{
  "n_layer": 15,
  "n_kv_head": 6,
  "norm": "layernorm",
  "norm_place": "pre",
  "rope_base": 10000.0,
  "parallel_block": false,
  "init_std_o": 0.00438,
  "lr_mult_up": 1.09
}
Each number is 128 + 24 x the weight over its row's rms, rounded and kept within 0 to 255. Layers, rows and columns count from 0. The size above them is the row's rms in percent of the matrix's.

# layer 10 attention output (transposed), 384x256, rms 0.0888, rows 349-383, columns 96-127
size [101  92 102 100  97  96 103  93 100  96  89  99 114 104 112 106 101  91 109 107 103  97 116  99  90  95 106 103  93  99 108  95  91 107  90]
[[154 155 202 130 125 118 152 125 142 134 144  95  84 103 153 128 125 142  86 148 130 112 152 130 151  67 137 139 143 103 125 135]
 [111  88 140 132  99 103 130 136 155 130 137 136  88 162 159 142 111  91 170  94 105 166 114 167 134 132  96 147 147  89 164 155]
 [120 132 128 123  88 132 146 118  68 114 111 156 110 112  94 146 130 127  86  91 127  89 172 167 124 124 110 139  74 136 126 102]
 [148 155  95 104 164 165 123 186 108 176 118 120 170 120  81 120 122 171 127 119 155 115 114 168 116 122 124 145 164 154 122 139]
 [ 95 138  92 123 118 108 126 110  73 112 115 127 138 117 160 125 123  88 150  97 121 107 140 128 145 174 148  98 101 163 121 109]
 [140 117 111 127 104  99 164 100 159 127 114 106 145 174 175 154 141 150 107 145  95  71 103 108 164 127 118 134 118 171 125 145]
 [171 129 152 111 120 112 104 136 148 129 141 140 116 113 118 120 125 134 128  88 122 109 105 124 163 146  96 121  99 135 110 127]
 [115 102 138 148 126 120 150 158 112 136 141 102 141 111 108 106 160 151 128 141 156 104 126 120 106 111 120  96 127  96 131 169]
 [131 131 116 134 134 143 172 103 145 119 159 128 112 112 126 145 104  91 117 134 108 164 133 167 126 107 143 138 117 142 131 152]
 [157 119 139 150 118 122 125 132 100  84 190 174  79 102 136 171 193 127 113 132  84  98 166 119 108 123 101 101 118  98 128 161]
 [129 110 141 136 126  96 145 117 136 120 138 129 141 112 143 153 134 128 141 109 105 158 120 160 118 120 124 179 101 124  59 133]
 [135 100 119 122 132 130 103 103 132 129 133 134 133 128 142 156 157 139 154 156 142  82 176 114 110 148 102 145 115 123 131 164]
 [132  98 127 159 126  95 115 101 122 127 188 154 145 182 133 126 159 160 144 145  84 108 109 133 137 129 143 137 110 140 105 115]
 [110 115 110  75 113 101 112 110 146 134 120  66 114 138 108 131  99 104 141 109 139 112 144 132 136 116 134 100  93  92 100 130]
 [125 151 154 122 152  73 128 178 137 147 106 147 129 143 116 104 140 117 111 107  86 104 164 169 102 119 120 125 119  88 140 124]
 [135 178 127 119 132 143  82 168 121  97 152  91 148 116 128 148 138 140 130 122 147 153 116 129 128  91 111 102 124  95 114 135]
 [ 63 122 138 118 116  98 115 101 136 131  92 102 128 136 135 178 113 131 150 148 133 139  95 107 162 158 117 161 124 103 128 143]
 [ 72 109 111 115 157 147 138 146 124 167  97 168 132 119 130 127 155 113 103 140 180 104  94 127 137 131  93 165 141 122 115 139]
 [124 126  64 145 102 123  91 122 107 114 138 136 143 177 183 107 152 132 156 140 169 118  92 139 138 113 112 144 114 137 123 127]
 [103 114  91 117 177 125  81 142 130 176 139  75 109  89 121 154 110 113 125 132 112 164 114  73 165 133 112 107 156  97 120 101]
 [149 162 119 145 125 156 139 103 105 146 120 192 122  97 100 128 131  77 120 125 140 125  81  71 144 169 115 138 112 114 124 126]
 [153 148 114 157  98 160 130 108  71  92 122 145 137 148  88  78 109 157 128  99 130 155  79 102  89 152 149 138 118 109 128 107]
 [ 77 144 109 145 138 131 122 131 103 192 120  95 122 139 140 127 153 129 133 108  83 143  82 138 110 104 115 138 108 105 104 141]
 [133 133 150  74 154 125 131  73 112 156 122 155 160 153 110 147 150 129 110 143 137 119 121 100 154 155 145 142 122 138 112 139]
 [138 141 102 141 123 123 156 117 112  90 141 120 125 163 136 134 159 105 156 148  77 119 169 137 139 124 117 129 129 131  86 128]
 [167 134 117 138 137 146 146 130 123 106 109 125 172 108 138 131 161 148 145  80 138  92  83 130 118 148 178 145 115 135 122 141]
 [134 110  89 113 158 143 164 136 160 122 146 113  96 116 109 137  80 124 150  93 181 123  85 155  90 113 166 112 136 109 113 140]
 [124 127  89 104 137 175 126  93 104 118 136 133 113 158 145  95 119 129 102 106 156 124 139 143 116 136 128 119 152 132 126  81]
 [126 132 163  92 112 141  79 144 144 126  88 152 123 145 119 158 140 124 140 142 115 108 100 114  88 143 100 133 127 159 137 132]
 [104 116  88 144 102 127 149 132 111 105  89  75  97 143 106 142 115 161 101  88 112 132 110 117 149 160 161 117 156 116 153 140]
 [129 129  88 119 151 111 144 147 135 168 142  79 166 103 146 146 134 106 104  78 168 147 140 132 157 161 135 186 159  86 116 155]
 [135 104 109 107 146 113 117 109 180 138 138 117 205 157 184 161 104 116 151 117 146  82 143 139  97 146 138 143 138  72 115 115]
 [101  67 167 140 161 116 102 134 119 136 101 115 124 138 128 116 140 140 147 129 132 131 132 164 106 131 109 146 190 145 128 150]
 [102  98  74 120 109 109  83 147 159 169 152 108 116 150 139 167 100 158 101 147  96 116 115 157 142 129  93 132 163 141 130 134]
 [154 113 124 120 151 116 141 122 142  98 132  96  91 113 125  98 138 140 123 135 101 135  86 162 125  87 116  54 138 177 185  98]]
# layer 10 attention value, 384x256, rms 0.118, rows 350-383, columns 96-127
size [104 104 105 101 101  95  91  95  97 100  94 100  99 105 101 102  97  99 111 113 104 104  98  98  96 108 100 103 104 106 105 106 100 109]
[[168 151 116 100 177 146  61 116 130 136 118 124 145 133 112 125 125 172 123 190 132  76 153 111 126 147 159 142 119 145 119 113]
 [129 144 137 112 182 155 122 145 142 159 155 136  86 134 172 112 134 126 128 103  99  81 127 117 130 116 128 136 142 128 163 118]
 [164 142 113 117 122  89 126 107 112  95 137 124 138 112 155 118 130 115 156 175 128 139 140 136 138  76 142 107 135 106 151 160]
 [104 142 128 102 122 118 146 164 143 110 156 146 118 141 139 131 136 148 122 128 128  69 102 140 117  81  96  90 142 104 145  83]
 [134 103 161 108 145 174 105 119 100 150 140  85 136 108  99 148 136 141 133 122 154 191 133 108 137 130 139 121 149 102 141 156]
 [118 143 153 138 141 126 158 108  98  83 110 107 144 113 104  94 105  99 133 131 139 176 123 125 138  92 120 135 154 112 171  93]
 [145 101 139 122 141 133 140  74 154 147  65 144 117 118 144 144 125  72 140 143 141 141 101 119 134 172 143 136 128 153 113 127]
 [121 134 176 129 119 100 106 158 154 114 108 132 125 133 117 121 102 131 130 136 159 136 138 107 134 157 106 138  87 139 146 103]
 [142 133 144  87 153 135 154 133 140 182 119 108 173 124 132 120 112 120 142 113 188  94 100 110 156 114 140  84 130 124 129 155]
 [115 102 113  99 155 148 122 126 126 149  92 121 108 132 128 148 146 169 144 164 142 118 109  92 126 171 131 125 141 145 172 150]
 [131 128 144 107 127 123 128 145 118 102 139  81 145 154 125 151 102 142 102  99 121 136 131 166 122 148 151 128 134 168  86 127]
 [118 131  95 135 157 177 124 143 138 171  95 160 106 101 142 118 128 123 104 150 165 121 142 104 154 148 108  85 122  93 170 147]
 [159 105 190  81 114 144 146 115 140 120 134 137 125 139 119 148 121 145 113 154 109 155 176 134 163 177 102 147 121 111 119 158]
 [103 144  70 127 141 144 156 102 138 115 194  96 118 105 130 137 113 133 191 106 159  88  92 117 133 166 133 124 157 136 121 140]
 [ 89  77 132 129 121 121 139  86  90 118 119 122 111 107 119 111 138 142 137 118 152 141 140 141 128 148 145 144 137 159 131  94]
 [158 113 112 137 149 151 105 106 117 107 152 150  81 117 115 115 128 133  95 129 154 112 160 144 137 151 134  95  62 117 119 113]
 [159 139 140 149  69 148  92 129 144 122 136 100 105 142 141 121 110 137 164 157 123 120 145 128  96 137 186 116 120 120 163  97]
 [125 124 178 158 123 154 112 140 122 116 115 108 111 132  99 166 137 104 120 101 115 155  96 128 148 108 161 136 134 131 101 167]
 [163 163 177  99  70 144 161 139 135 117 154 171 120 172 126 106  62 136 148 104 157 127 135 146 144  95 131 182  92 144 108 107]
 [111 157 109 146 113 119 154 155 146 137  86 112 126 205 149 143  90 129 127  90 153 160 137 160 124 111 124 105 130 181 119 110]
 [ 79 135 126 118 194  98 148 144 137 157  92 125 151 130 114 150 147 121 119 128 127 133 129 165 124  92  99 133 131 115 129  92]
 [137 121 179  88 145 106 148 153 145 119 157  99 129 141 136 126 137  95 125 116 157 108 114 111 149 149 132 144 130 184 111 121]
 [148 166 145 117 105 109 109 175 150 152 126  97 123 144 142 155  79 147 128 104  89 127 143 155 161 139 139 140  86  96 150 150]
 [130 122 121 138 104 176 127 101 150 142 134 131 130 108 116 159  82 137  88 128 162 170  82 127 141 181 105 130 118 108 172 176]
 [126 105 167 124 109 110 106  84 153 165 119 125 112 142 122 113 111 154 103 138 144  90 144 127 175 140  52 130 121 149  74 144]
 [112 132 152 142 100  82 127 160  78 141 147 102 124 123 148 156 106  97 133 144 117 142 124 133 146 109  66 168 156 167 186 130]
 [134 140 148 131  92  90 150 176 138 133 132 127 135 146 147 157 121 106 113 129  98 144 122 124  90 132 139 119 115 131 112 155]
 [ 96 151 106 123 133 185 165 140 119 151 131 125 147  57 133 128 119 119 128 117 137 103 131 133 147  85 144 118 140 110 137 122]
 [113 144 144 125 113 139 108 137 175 182 133 160 193 113 119 132 127 133 159 136 172 158 140 125 132 133 100 135  84 106 121 110]
 [168  85 125 131  94 125 114 129 118 110 139 146 127 127 107 107 102 124 161 188 121 154 133 135 139  85 152 118 130 144 147 128]
 [102 132 127 156 147 137 113 146  76 121 176 131  94 114  78  94 115 146 116 165 135 153 122 113 108 103 136 115 149 171 114 162]
 [150 135 106 114 135 110 127 135 123 115  83 117 122 119 112 104 138 128 139 165 137 107  98  99 144 125 123 135  99 123 141 130]
 [159 134 160 131 130 161 117 101 123 100 126 129 162  98  83 135 154 122 132 152 142 106 142 128 136 102 120 125 115 166 134  80]
 [116 121 137 141 131 161 145 127  95  99 121 148 165 108 144 175 116 144 135 117 171 125 150 154 136 156 132 133 138 114 145  91]]
# layer 10 MLP up, 1280x256, rms 0.151, rows 0-65, columns 96-127
size [107 110  83  99  93 101 100 105 101 112 105  89  71  85  93  88 100  97 111  87  91  95  95 104  97  87 110  88 111 100  94 101  97  99  85  98 104 103  91  94 102 110 105 100  91  76 101 124  94 105  98 112  91  84 108 108 106 102 105 105 104  92 103 107 100 106]
[[125 101 132 113 109 140 134 147 134 125 119  94 164 138 151 143 160 115 147 144 101 166 151 122 157 120 106 118 153 161 153 102]
 [105 149 123  87 162 127 127 180 139  97 135  68 136 142 102 232  97 142  92 133 109 144 138 122 174 108  82 153 124 158 122 106]
 [183 106 151 161 128 110  82 155 128 162 173 152 164 151  76 102 104 122  98 148 138 139 137 103 165 113 142 113 105 144 139 149]
 [130 124 157 105 113 138 154 139 134 127 134 127 131 101 141 106 132 117 174 125 133 118 119  85 108 170 120 104 145 151 113 116]
 [138 116 111 184 133  95 123 115 159 146 120 146 147 133 166 120 156 120 141 123 113 116 129 152 156 110 135 101 126 141 131 113]
 [135 134 134 142 128 157 146 169 153 120 135 139 134 114 140 143 123 156 118 105 137  97 113 127 170 165 143 148 123  92 148 126]
 [106 116 114 165 115  88 101 132 110  99 150 129 142 137 106 135  74 124 110 126 131 124 108 115 122 138 114  84 103  55 150 152]
 [118 103  88 142 145 129 128 141 128 102 114  94 113  98 162 204 100 126 114 150 165  85 119 114  89 140 141 142  89  97 123 118]
 [120 140 114 144 136 112 111 130 134 106  69 114 148 105 119 121 116 165 126 138 123 173 128 154 116 118 110 127 153 138 150 145]
 [107 131 101 117 112 160 100 124 118 154 146 133 111 125 152 111 106 139 110 127 111 160  99  53 155 119 112 106 146  88 110 119]
 [118 130 170 135 149 155 143 132  85 172 131 142 119 168 122 115 128 154 157 117 109 118 128 137 106  93  90 149 139  99  95 167]
 [135 130 113 113  78 124 173 164 158  70 124 137 145 139 143 112 152 105 145 147 134 147 131  92 137 108 151 143 116 115  99 173]
 [147  69 151 124 164 101  90 116 160 107 139 123 137 131 109 133 128 179 150 134 110 138 127 117 124 149 182 129 152 128 111 106]
 [137 140 122 138 150 132 153 120 107 128 122 156 113 169 160 127 141  95 115 130 151 169 117 159 120 135 121  89 126 122 114 108]
 [134 148 186  90 101 121 142 125 173 127 151 135 111 125 152  94 143 115 141 126 134 134 139  89 131 113 136 123 138 113 160 115]
 [129 110 141 147 153 121 125 146 131 131  97 145 110 133 151 128 150 106 146  97 127 122 151 145 150 133 159 111 143 172 111 114]
 [121 103 147 198 136 108  93 122 111 127 119 156 145 146 131 113 161 128 115 148  83 115 147 127 136  78 110 125 106 126 127 120]
 [138 133 158 138 127 142  75 139 112  73 132 156 145 153 138  79 128 121  90 102 127 145 127 108 142 120 103  92 154 139 116 158]
 [119 132 112 137  90 184 117 110 147  94 117 148 163 226 114 151 145 136 119 149 164 117 111 130 155 145 162 117 120  97 122 119]
 [ 99 133  85 124 140 145 150 129  98 113  83 110 166 133 131 121 142 158 145 185 107  72 130 140 115 121  92 132 170  87 179 162]
 [123 156  90 119 127 131 110 164 112 150 141 113 117 172 124 112 160 111 122 105 179 113 115 111 109 141 105 122 117 157 151 122]
 [164 111  80 122  38 164 141 144 143 131 132 145  94 147 130 122 179 129 176 115 146 117 115 157 138 152 121 129 130 147 121 148]
 [128 128 108 109 172 127 134 132 135 150 167  52 123 129 128 147 153 115 128 128 176 101 150 132 144 122 183 151 102 104 155 112]
 [153 131 130  76  91 132 153 123 120 133  96 119 158  96 102 128 130 116 158 133 158 136 166 143 141 150 150 165 121 128 176 126]
 [175 112 124 152 149 105  99  95 129 133  85  82 143 108 144 122  96 148 138 141 118 139  95 128 131 155 125 145 112 102 101 139]
 [143 127 133 169 120 155 131 166 117 130 131 110 150 111  98  85 136 116 156 180 157 157 112 122 134 107 108 120  86 111 163 114]
 [164 146 177 130 110 181 118  91 151 184 153 114 109 158 164 172 144 140 119 115 115  89 121 104 123 153  94 167 112  90 125 217]
 [ 75 167 114 125 111 128  57 133 139 125 149 148 167 118 134 117 139 139 160 140 132 138 145 160 111 130 130 153 136 164 144 117]
 [130 107 152 123 114 147 118 193 147 141 118 139 138 134  98 133 122 102 124 105 158 154 133 122 135 163 106 112 107 130 132 136]
 [138  95 131  97 125 127  98  76 155 170 146 152 163  84 121 178 164 139 130 154 104 126 124 154  74  63  97 132 117  90 122 190]
 [145 114 121 138 142 145 140 122 109 131 119 107 136  88 131 152 125 101 159 133 143  53 118 147 118 165 143 131 112 119 114 159]
 [114 159  99 116 164 143 112  86 121 160  95 128 135 151 120 118  81 162 135 157 139 145 112 126 161 105 119 113 129 146 138 135]
 [124  92 106 139 128 141 124  80 168  93  84  87 113  99 157 126 168  84 148 131 171 117 117 147 135 112 155 174 119 116 107 133]
 [131 134 104 133 109 120 166 120 114 114 137 135 136 118  93 115 168 106 128 163 177 107 128 100 123  93 100 129 132 106  96 141]
 [141 111 141  84 112 120 105 107 106 142 161 100 161 162 137 124 130 139 144 103 127 104 124 104 127 135 111 128 117 141 165 124]
 [125 172 124 140 154 127 177 161 124 146  95 104 153 133 109  98  82 157  80 131 119 123 135 128 115 126 151 124 169 165 133 138]
 [119 139 161 158  74 117 152 108 126 143  94 112 140 140 136 113  94 122 142 149  92 213 143 102 125  90 142 107 118 178 122 147]
 [150 155 117 131 102 120  66 109 134 132 123 133 128 144  89 131 118 152 147  94 186  77 107  68 117 110 117  98  79 136 144 135]
 [135 148 163 158 119 143 118  92 101 109  84 130 141 131 128  86 131  82 142 121 123  96  59 121 134 146 126  93 126  85 151 139]
 [115 137 142 123 125 133  96 110 101  82 133 142 130 148 165 125 128 144 151 166 118 131 142  71 159 110 109 126 109 134 139 113]
 [126 148 122 190 126 102 136 142  88 141 136 158 102 109 103 129 141 139 130  88 134  83 100 119 116  95  90 119 113 174 109 147]
 [124 125 151 137 143 116 100 111 152 150 133  76 127 143 148  92 114 118 177 134 117  98 134 164 140 150 138 149 136 121 139 100]
 [127 128  97 171 128 129 139 152 136 169 139 162 118 135 118 103 125 134 141 107 110 115 123 122  83 148 127 157  99 105 114 136]
 [111 117 146 155 100 132 116 139 153 115 135 133 150 118 131 115 105 126 132  97 120 134  83 130  92 140 108 174 109 133 126 136]
 [138 164 113 134 105 130 135 147 124 150 138 146 159 125 122 110 163 122 132 118  93 133 121 152 132 146 136 120 139 144 150 135]
 [133  80 144 111 114 134 119 120 159 190 143 149 150 177  98  79 130 110 167 151 119 129 160 140 119 143 154 109 101 147 145 152]
 [125 120 135 125  96 125 122 105 116 149  80 148 149 170 111 112 134 160 106 138 133 146 146 117 125 111 125 132 149 101 159  58]
 [145 125 178 104 131 175 146 146 146 141 139 156 103 103 133 138 104 145 131 169 116 143 117 148 140 123 185 132 106 115 115 125]
 [155  91 121 122 151 140 187 158 126  88 159 114 126 118 111 129 101  98 111 113 152 107 138 120 129 129 147 163 172 131 112 151]
 [123 115 186 146 145 163 133 144 107 140  99 118 107 137 134 146 165  94 123 128 157 138 123  69 154 116 167 163  84 142 106 155]
 [141 130 149 119 152 142 140 112 163 132 105 134 157 123 123 136 143 119  95  93 162 151 106 136 103 129 158  97 125 119 140 123]
 [ 60 160 108 164 110  95 109 186 115 141 130 103 162 151 119 160 129 123 112 114  93 154  90 116 147 111  98 113 152 117 143 147]
 [144 152  83 135 112 101 165 183 129 124 130 113 113 164 152 167 136 137 154  85 111 143 114 139 158  94 102 143 134 124 146 124]
 [111 131 142 180 106 128 120  84 144 134 146 148 149  92 136 111 156 152 136 104 138 121 129 126 123 166  86 148 137 129 141 136]
 [128 114 118 124 123 150 117 154  94 113 136 156 114 117 114 108 144 140 131 127 120 101 145 120 165 140 110  96  91 136 136 124]
 [127 143 141  84 128 131 116 128  96 159  81 130 146 107 126 109 141 143 135 137 110 117  98  91 144 153 129 110 126 154 136 120]
 [115 151 149 148 162 115 112 105 135 124  95 116 187 126  99 102 124 126  96 151 188 114  70  79 172 113 156 134  94 133 144 116]
 [101 128 167 153 125 149 129 137 153 125 149  91 145 142 125  98 155 126  71  93 101 129 129 181 127 140 138 100 115 108  91 142]
 [119  83 129 117 105 163 154  92 131 136 154 111 145 108 126 131 131 125 133 129 117 135 149 123 140 103 115 131 120  99 131 126]
 [100 126  65 137  97 155 130 125 145 110 179 145 143 153 154  96 144 134 149 169 122  90 161  96 140 144 137 123 120 137 136 171]
 [118 155 103  99 129 156 140 157 155 121  60 130 136 105 137 136 146  84 174 121 195 125 122  95 139  84 115 112  92  95 139 135]
 [126  79 125 162 145 136 150 132 151 157 159 110 132 138 119 125 120 118 134 125 127 127 103 120 177 142 111 121  80 131 144  96]
 [ 89 120  97 123 150 113 127 154 108 132 110 114 132  94  90 152 144  91 115 138 120  58 105 161 171 139  72 164 137 121 164 114]
 [ 96 112 145 120 117 100 123 158 131 132 142 138 139 132 106 137  75 125 135 166 157  99 129 132 136 100  92 121  64  85 188 113]
 [121 149 170 100 152 141 169 133 122 170 134 134 105 142  81 119 140 148 177 128 113 115 112 144 134 119  85 113 106 148 152  77]
 [158 111  77 117 130 101 131 189 123 113 154  74 139  98 121  99 138 107 125 131 111 109 131 126 115 148 121  97 147 126 126 125]]
# layer 10 MLP down (transposed), 1280x256, rms 0.119, rows 0-64, columns 96-127
size [110 108  86 102  95 103 105  98  93 104 106  96  72  90  97  92  86  95 107  94  97  99  98 105 103  91 104  82 110  95  96 105 101  90  92  96  98  99  91  90  99 104 103 107  91  83  97 114  97 104  98 107  97  91 104 109 110 104 101 101 101 101  97 109 104]
[[124  96 119 129 150 171 145 147 174  87 139 143  88  70 158  97 102 156 121 181 113 114 115 172 150 142 115  94 152 122 115 119]
 [138 135 149  87 196 134 109  97  99  79 150 124  89 141  87 100 103 123  95 124 109 135 130 144 118 152 104 119  99 141 141 144]
 [141 181 117 140 130 149 142 157 130 132 109 146 142 147  87  71 153 128  98 131 111 142 149 117 114  99 139 121 176 102 114 127]
 [138 156 152 172 151  99 159 155 115  91 135 150 142 137 145  73 144 132 175 110 130 106 173 124 106 107 123 152 138 128 123 110]
 [ 95 138  94  89 106 139 102 154  97 138 109 122 186 145 137  87 107 139 108 103  96 156 138 117 111 124 143 114 145 128 151 105]
 [159 153  76 146 159  87 140 123 124 129 125 102 118  83 106 148  83 106 125 164 100 143 150 136 134 154 104 126 144 108 129 114]
 [ 90 157 123 144 193 135 145  97 127 110 133 137 172  95 140 101 163 116 143 160 168 156 138 155 133 115 139 115 144 128  87  93]
 [123 172  84 125 131 126 154 151 105 104 178 124 137 160 111 141  86  75 146 144 129 110 150 142 105 115  96 143 125  94 129 127]
 [ 96 132 139 124 128 141 169 136 130  98 110 138 124 110 112 108 164 134 117 162 124 120 155 130 125 106 150 115 138 150 124 115]
 [102 135 141 117  95 109 158 106 124 186 156  94 127 109 169 106 100 153 118 127 103 185  87 103 154 108 119 108 118 117 118 127]
 [139  93 109 132 117 113 122 125 161 149 128  84 124 177 156 145 142 116 164 105  96 137  99 108 147 148 101 175 139 130 143 111]
 [162 113 123 152 166 116 120 102 164 145 106 123 135 137 141 128 118 154 144  88  94 156 144 146 148 110 112 112 153 132 113 140]
 [116 112 180 110 119 111 118 121 136 155 166 130 136 147 156  21 138 137 117 102 117 156 130  87 114 147 117 123 102 158 147 165]
 [159  98 124  83 132  92 144 170 123 141 133 148 101 134 119 100 137 137 128 137 111 113 103 137 130 169 153 133 140 140 180 112]
 [149 125 109 107 126 149 122 125 120  81 127 116 100 139 139 142 135 123 165 162 119 154 133  99 123 120 101 150 122  78 113 137]
 [162 127 163 138 120 136 162 155 110 144 157 116 157 191 135 106 120 122 138 171 109 135 133  89 104  90 133 112  93 124 128 130]
 [130 153 144 174 142 144 145 119 137 117 136 165 116 112 154 115 147 153 126 134 151 113 180  90 127 118 152  94 103 100  92 114]
 [152 114 103 115 121 151 145 126 133 131 176 114  90  82 160  89 149 146 127 167 153 148 139 124 107 122 107 152  96 171 164 114]
 [171  94 121 165 129 120 127 125  94  88 162 122 132 131 108  97 141 121  87 153 132 130 136 164 123  82 116 142 114 105  99 148]
 [110 135 101 163  99 148 121 143 152 115 148 124 113 142 135 119 138 120 121 128 137 107  71 195 183 138 157  99 164 140 154  86]
 [143 112 114 110  80  93 155 144 172 129  82  99 103 117 128 114 131 158 139 113 151  93 116 138 127 139 119 138 183  77 146 112]
 [130 116 123 122 159 162 118 108 120 109 150 138  98 104 113 120 138 139 110 118 109 128 112 154 137 192  95 112 126 129  58  85]
 [186 145 133 141 130 124 151 157 121 110 156 122 111 158 148 148 126 109 158 147 111 114 150 143 154 129  94 144 125 105 161 110]
 [155 162 124 131 107 147 182 105 132  91 120  83  91 138 160 123 142 111 193 138 120 102 115 139 127 122 139 144  94 101 132 138]
 [130 144 178 145 147 120 125 145 122 123 149 146 140 125 142 122 119 176 128 122 158 160 146 134 131  76 145  91 109 150 123 140]
 [134 157 119 106 100 120 124 136 136 125 137  85 149 123  97  94 126 152 102 153 114 141 176 114 154 144 123 159 124 121 128 101]
 [172 154 182 128 116 131 167 130 128 130 152 123 108 122 210 140 119 124 163 118 134 168 151 131 131 132 133 153 135 132 130 122]
 [153 127 137 142 117 120 129 120 181 133 151 111 111 118 126  45 137 123 140 121 132 120 128 141 177 126 119 142 151 170 130 115]
 [134 119 130 119 113 131 164 123 167 178 103 122 116 131 131 148 145 166 143  84 110 164 116 119 161 133 155 149 147  88 132 133]
 [152 133 135 133  93 107 116 123 155 149 104 151 137 147 105 113 145  92 135 134 136 104 105 179 107 101  60 130 135 120 107 109]
 [ 98 126 140 167 124 133 119 146 113 112 121 134 138 129 101 133  76 149 168 118 195  95 145 152 155 171 171  98 164 117 132 115]
 [103 131 142 147 145 152  88 130  93 143  81 101 118 116 169  85 125 108 173 139 128 122 118 122 111 150 154  94 117 122 139 136]
 [153 128 141 133 119 120 107  91 110 116 114 132 140 104 150 131 127 142 156 138 120 141 100 154 128 116 123 116 159 102 134 160]
 [128 119 161 146 110 145 137 100 152 138 156 154 149 107 115  84 157 145 134 135 137 154 145  96 119 114 114 108 160 119 128 156]
 [101 101 127  81 142 156  82 135 135 150 131 137 163 139 144 137  77 169 152 159 124  94 137 131 101 120 120 101 125 143 105  75]
 [158 133 103  88 114 115 130  92 151 156  96 163 157 156 108 155 116 158 120 161 111 135 133 124 117 125 149 107 143 125 172  96]
 [ 79  94 128  85 121 139 149 131  66  90 135 116 105 119 110 100 110 112 109 137 109 106  77  99 113 162 104 114 111 187 159 138]
 [122 159 109 138  96 131 137 138 126 118 108 131 123 110 119 146 138  97 131 150  97 134 161 102 107 145 111 108  99 155 161 166]
 [197 130 173 149 170 176  89 109 121 163 135 121 145  94 110 132 165 146 111 126 146  78 143 126 115  68 139 125 152 145 154 154]
 [106 141 137 147  55 129 133 152 121 131 131 144 101 122 146 149 110 129 132  99 114 106 162 149 127 119 126  95 137 136 123 125]
 [120  84 167 168 126 152 117 156 134 111 134 140 102 115 134 129 112 128 138 134 133 114 138 118 158 113  93 156 137 158  91 127]
 [107 102  93 128 129  96 131 105 121 161 111 146 146 171 113  69 151  80 132 133 155 130 158 165 149 133 180 106 158 111 116 150]
 [148 102 156 128 157 133 150 155 113 154 158 122 118  99 126 132  85 148 163 106 181 101 133 103 124 115 150 129 110 123 143 125]
 [ 93 105 141 124 144 145 114 141 128 161 158 109 117 134  68 144 168 162 128 144 127 125 113 117 150 117 158 121 108 111 114 145]
 [144 128 157  96 102 158 107 125 137 156 158 160 125 106 111  93 121 150 132  85 118 140 153 111 143 129  85 111 115 120 124 118]
 [140 145 135 134 140 127 124 161 153 144 106 158  91 112 126  45  98 132 139  84 108 191 156 166  78 116 104 169 100 179 142 161]
 [120 136 137 133 141 129 111 127  90 109 115  93  71 130  82 119 100 129 146 105 146 131  93 149 101 126 144 102  97 129 108 114]
 [125 154 140 140 162 138 164 132 114 137 156 133 114 108 133 119 119 145 143 169 142 129 147 144 130 148 100 115 126 146 132 140]
 [149 110 147 127  97 108 120 128 105 122 156 175 135 138 162 111 162 114 115  94 148 129 115  89 127 135 165 105 142 107 111 166]
 [132  87 156 128 154 112 148 127 122 112 135 147 120  93 107 118 100 129 140 102 128 155 120 154 123 119 125 152 142 151 110 105]
 [138 144 107 139 115 120 133 121  80 132 114  97 120 137 117  93 134 130 137 152 113 117 164 121 176 138 101 115 138 127 133 129]
 [104 137  87 135 107 143  99 144 130 131 165 111 149 123  82 153 104 100  96 125  84 162 137 137 139 106 146 140 139 102 154 142]
 [145 114 138 117 124 144 117 108 123 113 115 126 177  98 132 129 132 127 127 114 155 164 135 107  66  80 144 112 142 162 104 140]
 [129 123 133 108 126 121 162 130  88 151 132 151 127 140 116 155 126 162 108  86 153 160 114  88 117  66 136 159 122 139 104 141]
 [114 140 157 148 132 109 113 152  92 104 123 132 143 136 120 143 136 135 119 127 147  84 148 124 149 175 126 157 147 143 115 126]
 [157 134 113 128 152  99 122 151 123 152 113 193 143 136 112 122 119 135 128  87 113 138 114 118 114 108 153 136 112 159 107 152]
 [ 85  92 108 118 138  51  96 116 103 128 119 124 152 154 103 113 107 118 128 123 189 147 133 152 154 129 141 125 113 125 135 107]
 [124 134 152 112 121 102 133  90 169 124 130 117 111 131  85 144 136 115  90 118 144  90 136 186  98 127 156 124 140 128  94 140]
 [123 102  81 100 116 117 120 101  96 126 102 108 115 142 108 182 105 157 101 132 115 161 133 116 148 110 153 117  97 108 148 122]
 [124 169 169 130 134 135 171 121 154  94 136 113 119 131 111 106 122 147 117 136 137 153 105 112 132 139 117 153 132 129 117 105]
 [182 106 117 134  97 101 123 115 127 140 137 143 123 152 146 134 111 130 141 129 135 142 114  68 137 103 124 132 104 172 180 125]
 [118 119 158 130 134 118 122 103 181 125 130 102 130 126 125 159 107 114 103 131 155 169 125 125 129 159 138 137 123 127 119 104]
 [177 140 139 143 149 126 106 139 111 113 138 129 129 157 116 125 120 114 127 107 120 124 126 143  80 139 137 152 109 133 157 137]
 [103 141 128 119 124 143 136 169  90 123 134 119 119 149  68 102  91 149 120 139 164 103 150 145 101 167 116 136 103 146 111 120]
 [105 108 135  99 140 132 141 105 127 127 118  92 109  98 186  80 134 116  78 148 130 133 187 124 106 116 111 137 134  89 151 106]]